python train.py --num_hidden_layers=16 --hidden_size=256 --num_attention_heads=3 --num_key_value_heads=3 --head_dim=128 --intermediate_size=1024 --vocab_size=8192 --hidden_act="gelu" --norm="layernorm" --norm_place="pre" --norm_eps=1e-06 --positions="learned" --qk_norm=false --attn_scale=0.0884 --bias="qkv" --tie_word_embeddings=true --parallel_block=false --init="uniform" --init_std_qkv=0.0368 --init_std_o=0.0457 --init_std_up=0.0526 --init_std_down=0.0526 --optimizer="soap_variant" --learning_rate=0.00586 --lr_mult_qkv=0.7 --lr_mult_o=1.14 --lr_head=0.006 --max_grad_norm=2.0 --warmup_steps=200 --schedule="wsd" --decay_fraction=1.0 --decay_shape="linear" --final_lr_fraction=0.0 --batch_tokens=32768 --max_seq_len=1024 --doc_mask=false --train_tokens=272200000 --max_steps=8307 --dataset="wikipedia_en"
Each number is 128 + 24 x the weight over its row's rms, rounded and kept within 0 to 255. Layers, rows and columns count from 0. Numbers have three digits each. The size before them is the row's rms in percent of the matrix's.

# up: layer 12 MLP up, 1024x256, rms 0.0526, rows 924-948, columns 128-255
# down: layer 12 MLP down (transposed), 1024x256, rms 0.0526, rows 924-947, columns 128-255
up924 101:158142150127148101137118118157133141140128130103136157139117115137138072098090121118138119135170101126145148126155175118154138100135142134090138147086118162098132110113149117149151143125144129120139098118121087134178095099100153086162119140102132148136118114116079120121157132118160111107129164116139104144113171195156127122134108120143158097141139118110150122124149110149164137108133
down924 106:137101143116075144107140123100105173127119091138150091097153092108101153096104124143141132097113111127075118140148114117152113115141138081155089125118142116139126115099124115117154130125117119148113146118135127109135137198119136176124108146109106171150166104142116117112124156151138135130130151107142135111144116112113117124150144090129137108123121119142118159152132160143089139141106
up925 103:135150138137113111145140119148125129099132135132088119115125114129149103117175099128129120100132133114152158124114138151139121136135129085135160113083144152115115113094125106117157170130141084166124153109144109122127103121138114110163130152141133146100136179134131101143142165114100121135151151116138091145133059163113187124116174115109150141099108129161114106152114149141148117155158
down925 105:118149145116150153095144114131145137146136124126129134136095083134125120132114122153117110156085082114129148104142167121138172151128130129154106165145126077137121141113071120156124099129123126078095087116097154127126101109125160131141148164167154151127126124136096140166128135087139140140127165120128160086157168129106139126120114122095119127149137142138174147152120152116179120109092
up926 103:116169088162126136151155111123131151102108124127129115162145139124154170116144153094107147148130139135165111150152128110142137115109110137116104119153157148103165152135174129121126122087168152110102132153116135148109136149130133142108103137115072134082119146132137147130177125188108108124156120112105104105112160106143183085156129130120088078099151152117107134131119141117109113141132
down926 111:088138133130155118133106117109161159140147080115163142189134131150194116148156164122113160132138111111103135139146153128101133178107101120144116114142121122101144126142145146130143096126150132128100116146157132122091145113140089132138103164149123119168129124113111117148126149119131133136143150182119138150112125168136121140100075105119105124150126143114163125119142130130107118124081
up927 101:091125127132107125089125143143093144097136132114104122152176110081112100070128077139138203107151126175136087124161134137145145149097133101112154118138128124146186120142138122112140143161168093137115110125128105133143182125132130119102135149090132111117103151133152186190133113172144133155170092144124179127093094136160093102108148116107115129122122125131095116106121170101139130144146
down927 097:151189149109182109130148166100115150099138116056137127128090130136179130137150121167149092102108124095139118093096126117162134110131068163170154112117121142124124129138123160131134139111135136113143137083138149128126106122117189143113148137149123118141112108124164068116112093110162141149126142127129128176125113150148153159128128145166123145122131121140119150131125157131101088097148
up928 106:139104120153157075147109106120092137114103095155109128091079115073103097134156119133154122135140131123159130106094129147082111103131120168149108134164147131144111129111154141126133164171150161140092124157109121140132115127114123151154156120128153151132115163125148145160142113138175089135135131121167174128112133095150139123139193143115079099134143096100091134152122126123168125112109
down928 111:114120176134101111145142163169120119145103151159138099157092168188131117109151117131171158129136130131169107110109164115123094112089121120158090147146164117143118131132164142150120077122128102096119136117138103155131153102093139115098083155116130124128144171157134138153129153112165114128147101105112159135127132171112135148150105143135136107116160141151115137106151150106135134134126
up929 092:134122084098069114149129163158141176144116094133157158166144131129172133117142138150125133135173110108193101161176091132111145128134119109125142125114128090100096126118141151129119132144134143139080129111102084108161179139080114138138163111146160078143126121169141149124130114088158106116112114162147107169094128119118160112078122126095112108160128126098137160126133103143115149106079
down929 099:142145149155150108110117131106107104160146111184116112154132116142130147134086163114119116110127091087119120102120123125140121119160132099152160140136112118131141115176090119137114147167097116116169086084099097094148113151106155112125146170124133132125099136097156146161127140101153120078150140106082144123148121091114117134146147166129110153061147093109141124086151112140168121162123
up930 102:173159113115167121142108085109153159115119116133157141122121119100124094114169086156120098125070160084162175131107101088118132122134082139091122147126117118131154123127131127111147129134141117119097157132105130124141122155115065103090100112154115136121120172162116122141152121126122124164178120138152123137120152100152145135139153163105107108101114099169128117109138159082132097113093
down930 102:079109111109110158075116160108174136111144123113134130173115072153143153141065160103137160131124144113187143170107156138136144144106152145159117115131101086104140102105153161099126122165140113118129086132134099155108104146113165112145146129104146142164136101121084110128143123124136114152073134092157102136127093133132142132119146132153130154148118154104127112138153103149137118126158
up931 095:162125131130094118159087078128136148120127122116120124155128127104122135122111132100060121129114145129122093136188130082166065160142124139110127091155125098128109132139165140146153105128152136114132117131089139122113162105116166127104162121160125107126107102148114182114125190145124117095119140162150133138132083151132117105110157150131188133139140163159113121136201115113142154104106
down931 099:135113102087134141129117096131139123089104103156138185075099154168160120122126114143135129108127121147089148113152126161151138144090087145146125140123160164096153088126123118110143112109154115133087115110131123144134138136126149122169099114184134144138163141128120121114091100177139129110103119104146119144151104109085133116094078077105127127172145145091112149120113137144114122161137
up932 094:093122112107149121129084101132134130123113143148125136088134126117111119144138115082098152142113162091137160103090166134100114151147167109129125105089098128136110112123136124120111127141147085170097098154125120129131092154100114112124123116103110087084088143162123121130166136105139140144140106110121173152117173143125142136159112098132073134138131191147148154123130115115120085136105
down932 095:130109127112102149166068154196150093112142115117106130101117140130114143149100118116128128117119139101147120132120130134118124143123123138114158129141143153132109133147102081142155134137144121116103098111111140060149103117141179144138146148105153132109128115126092108086133099143121163093124129127145133122114121153160131176155145181171176186109105139147107115177121144134109174135133
up933 102:151094114136152128100128110138129132125111116141116094100150127132097111119140120131126143133122126150128125105099120129117118173128148168144132136149117129105129177079132150125146121165139140166139121155132152156171169112129091107138115128148104151179086117098161150146105117158141101163088146113136117156092124146143154100114141115146093135108119140115126164124124128102140186139112
down933 110:120152127137132166099135103122142097076183097089129121142069136128109129109086116141167127096145137111135076117109124122119110110149146150147106116158135071143162151142128115132116118113145104086160121139157103138098141106138152143087146118102092141107131118106139125105141155106113179102138091148095110107175134138133114169098135155083103128087153115128114123113110118145120161090120
up934 094:147109122118107131107134108150142126132144135177139157102145121123086142135141111171137062117128146090140171153158124102130053059191131139139108121116148124093110128122062137122141126137125153148137113122124129138102145137087152126135117131126115136151106127137096150140142127150109099112118174125144131150138122109096133120147110170130101111102108107112094185175127142140161102102164
down934 100:095149139117124157162142140160099137150128144097099157132119117088147110120120148147104092115123133155141128124129122132124108136154163090156111163141103152147156118141127163159122127120168160075146111143154110131134140118161134103106140144124098138127171106163133134087098130135095161149122078140104133159123137146095144142108136105161121156103128095160149171137096077124147128113117
up935 095:170197088121107103166108113127131158129166181125159112094136107105142100080147076125144105164136138125091137152131114119136167126123122132144137110125133089122134101149148146123135118115113125109162175156141142135134104064116157171107123097106147070148097104131151131097111124142122127135110171126117152125096145076108124110133155121088105141124115119091127138087122161138087109115135
down935 090:147116119119095109161098131114136154132144102120142089141139124138110153122118173133167123130144154113110137087133125127103100141170113128118115163130144128189113093135088112139143111126133144152107124101127146142130093154123096095102120149157162166165135135149149159115128102103147108069116146148140131125130122101140134159075111174120100111157110129164138075163102112127129118150123
up936 099:167085154103098094158129168144104145152170121136131133140132077138153144120139125170118075156111146150116107121201112125104136134106146093138094119129110103124175076099110131171151154147105136135116119136105144096134149135086129117164081126155122146119153147081090139193108153112097167118112185121113114121131103126103126126147162113140147133137127142164096157120105124101122136129139
down936 094:138152090126106120154101146163139122152113146115145151137115161102087117098121109171138144097102120106137117125124101127188101107140115139120173149145098155117113070155113146120140111128137084150139131122128149142137138109152105142113149140102135128127135137109162110180133053142175145129153086130139119122130138170105158136129094153135147126148124119126137133130137135107134107052091
up937 100:102114112125152097160107159144119140113111123096111131114108165127154118108107116117123124133113134093080129106137122141162101115093110083101186128136112151115168140120144115130123086173107148116167126159122102174160162112106137160112103128177109113102111115111106133095154134102174127125110104119159087173120118150146153110157089137129137142139132084161143079144106143087117164118084
down937 107:152124138105153171101136119095116129135146120122140142130118160152116087136118151149099162121125136095103123120107158137110082112140112160154096100109079128178130112093127108129157147131174138155124172142147123164138128115116133129131076113110141122123140123150109144136114129116133142140122161138124100097158129069111157122156106161154094133134123121116108113111160133146159127154104
up938 096:119151155111133153113105136161112112117109141132133099152112122123120090118108117060120132128095147114096145130104137097144172176124153151128110088106111132128143119124119158136118087117108159133145160104143123158136145137108136098125137149127102166127131073128150152100112138098175114096181140095132116101126149139133130137111124171160119176162088165064116097146100130113165154140134
down938 098:142158114092105125119122116116122101139175142146154155110139126116130134143159158142157148107161132123151123157154132109105093119121158123051094087136127083142118100161110118149118117137140093082120110129145147128090130081141101099125108119124128112127182133145113138140130164158113113152098151109165122147095139131142112122110133124168105115154134126108125163145195081134132120148144
up939 102:169149138136143110167116144136133122127105123154107127109117060149121146177087148143145090177128157129135167137136104177118103106117110107173172114095141171135151082176146150113127151097159142087096123145116133143128129134147148102139115097118130156140126131123138095136149168114136124135149115123102123141157098144137144111097099158116119083088105172106149135093102148098102165145121
down939 099:157110151131101172130111190109100089117141109147126140114097154113093116119107120142122150133114123134096149119106113141179149144161113121095108100135113079170160209143107099123141104117126116143106151124156132099111166130168183049108187128070071109152078187136118137120151131132127137106115107120109105136118153145154097150152114167114136176076103123112116122137146118174096123114154
up940 101:083173086133086108094169127134156080143122151122139126114121134147136108135140114128162082098129102122093147144158117129133155155105117102118135144129142157109112146147118152085118118143122144112117139094125097128143079110128137108144116145102136101114115126157133072138081109155108098160136167128145151143136165116087139135145149121094133084152121154135128111097128118113166185175135
down940 091:094147137165171114139159129124128120164150155126106131151096098120145134111145146154098098135162168125166140081124146128132127131148173064058139131113129125115163125126142136108140114139106172129133093156143114128131135135122151135125110084128102133152144128116142141129120127135150088153112112134120102108124111109092148155135137151135115096103134109090153160097135100120101145108142
up941 100:159192132165146122098143146095142164130129078119125139155119105111160062120121148107138130157081097142151103143153129144132139147130127163148133138161125142113126093142127153110139121127117108131195142160145091141129107120112091149086100154167112127153124121120098104109118099148156163156094132127127097153125099127106088128104127125114102103133174157089135126118114145110133133164104
down941 100:143129108108153131143144159191113156113141147142132160122186121099147144149137096144129165118163156086139135122177150168101101090131083102135124134133116081145128139095137113117145141157135129157054086143124124093103111100109137111153144103079107105206163124129157109153110135149145165102121147134142142075132131127167092135108122130134154120129107117146114154129117114131153158125129
up942 106:135120119088133153124160155137146116090112118102131129163133142133079127077123141138138158157145111143145162121123127147133132091094113141128167138113119109122114116122142115146107090095124139184106118163109112175167133148137150119121144134138135150122111092114143099149165099129146173136159115145151091072135124107131117073143131140166144128124107116119163122178124119119136120153109
down942 102:134114108147116085153102124125063136154141128137157129139159101139120092136126133118118120096156081120116125165114123119130129119119106121120153127153141141138129126127092124085113135101158127100140109189126081102135152120116135139188101129102147092113146152131150101159172134080125114171127131133116118177096098133143105137104164179076130117136106100137101145110120138145099167119141
up943 102:167099077145149114108122107126115108164122121143169137171129117149111148080134136118149112130118098121156153153120111121119112058111104095154154132086092115148114170121085135139124102146104147143104144084146126123091091117147114094175105127133094159141115115118132154151079112164127127133140117144121135138118137147143153101148161113151099126146089154123123088138148125116105073159080
down943 102:135126145141126099129146161102108141146132141132162147137155152120133174112117130086129137124148153146169104098123118114090115097129122149159166121117079118135079115132122187119102108104124174114083164135123148173136117109123098122162148104167124106105133124145143137095134158101124163141173170131135096124103128149132150104123142110135069126096147156131118101130137101115138100157117
up944 102:131146091137086092180120122115082101119111106142141178130162120130102174105162146125112110076131110137112095112161104150090162119103114140144118083145136133122162143155146129101141145104128119103145136162121153131114118126090133151134140172132112109129087157133126171116110097114148119133136149140119108145121147117151132085103129107099153137122167135118103064154132090129080125131128
down944 110:083180151126098138159167123164135103130173133107143139137131128105128139095169140171092150093140151141133101148167136123178124141147168089149178093146131184096114116120135101169132126130120128154126103135135151159112122162136133091117155085175101142131139111127103103180167122110132112092127169145177112118125115171136121115174092099152134159115166134136161167106151137157117179153125
up945 100:146132102100108119096130152132147145135143131128106082132082114136089112127092126136113164113164147158116125145122145104115072149134125104130127094118119149120153122123130101123128104096138100131131152076138122119132141149084100132175113112129118097152137134133127157094214140123104131118110135147142119110161113129070099149157143154130128104113091114115152177106107088168119130116129
down945 099:118128140157094183122138138107149157165097087116151151114108148140140122125130103122085134163104168104152123133123137131127137138101138115132167095108121068105118174150124111138153128144141153155154149134132158085124164196083122100119092148118123103166119128180141142139112105104144158169166103129165118121106177123090130128153146111133109156115139176135145120140125122154124122141142
up946 091:123120080154158099124093080132127106153123142120144116117146117156139137120113141126171139100174118117119127131166142137111106113141141156107128129153177068156119107084182101132108168152145123154139145151104131121125110138068134149159084170138120141139146117154115154143112143115123120115147097160115134128125136123116097140103171116118176140137142104121083122100116144112185118089153
down946 088:145151141112109166173177164147138096147126101117142168128102099122120176138103093126109112133120153098150093156110091164126175155135108111116154137150114097117136125156101110146110128100089147129116135096135097146110106157155144126113115113093096143137137133075139134146127096141115140118113124141152123137124140121115103105125096093139107152153166157118171096138111125113147125108089
up947 098:173137115115127149096110117094151123108155143099165092143096155099150152118170133104136182092084109178110127137156152142123102099146128104138115133136090152150166131139163118128120134128100125145150113130120145116133129125099163110036142121164125076096156127118109107098160112146163153119141140127111169131092157127145133131127139116135097124081132128128162104134129134143154118137119
down947 095:096144140105097120163142165125129133109090160147125139128145115169126104133125128163085135151143115127169132087137124137096087116111080133109088154157136115139154133097117129139107126135133093122122117130083062130106161163149100104098163126145142124116199145164085155168173116125102117160118119102084122131115157127138125138114110147162128146115140105183151159139130101161133156135117
up948 099:103136171143154104128122127091115108144132137140125110155126095086127118101136132137115152139095139115123171114117118144173099150140119141102109147183088145125130109118113151117123153141116136112147114163136104138155148082096166126152106175146132157158163113138134167122187163126171096127112106129160098120122138112144176135111153131152078049085136154105103097107120154123109113159100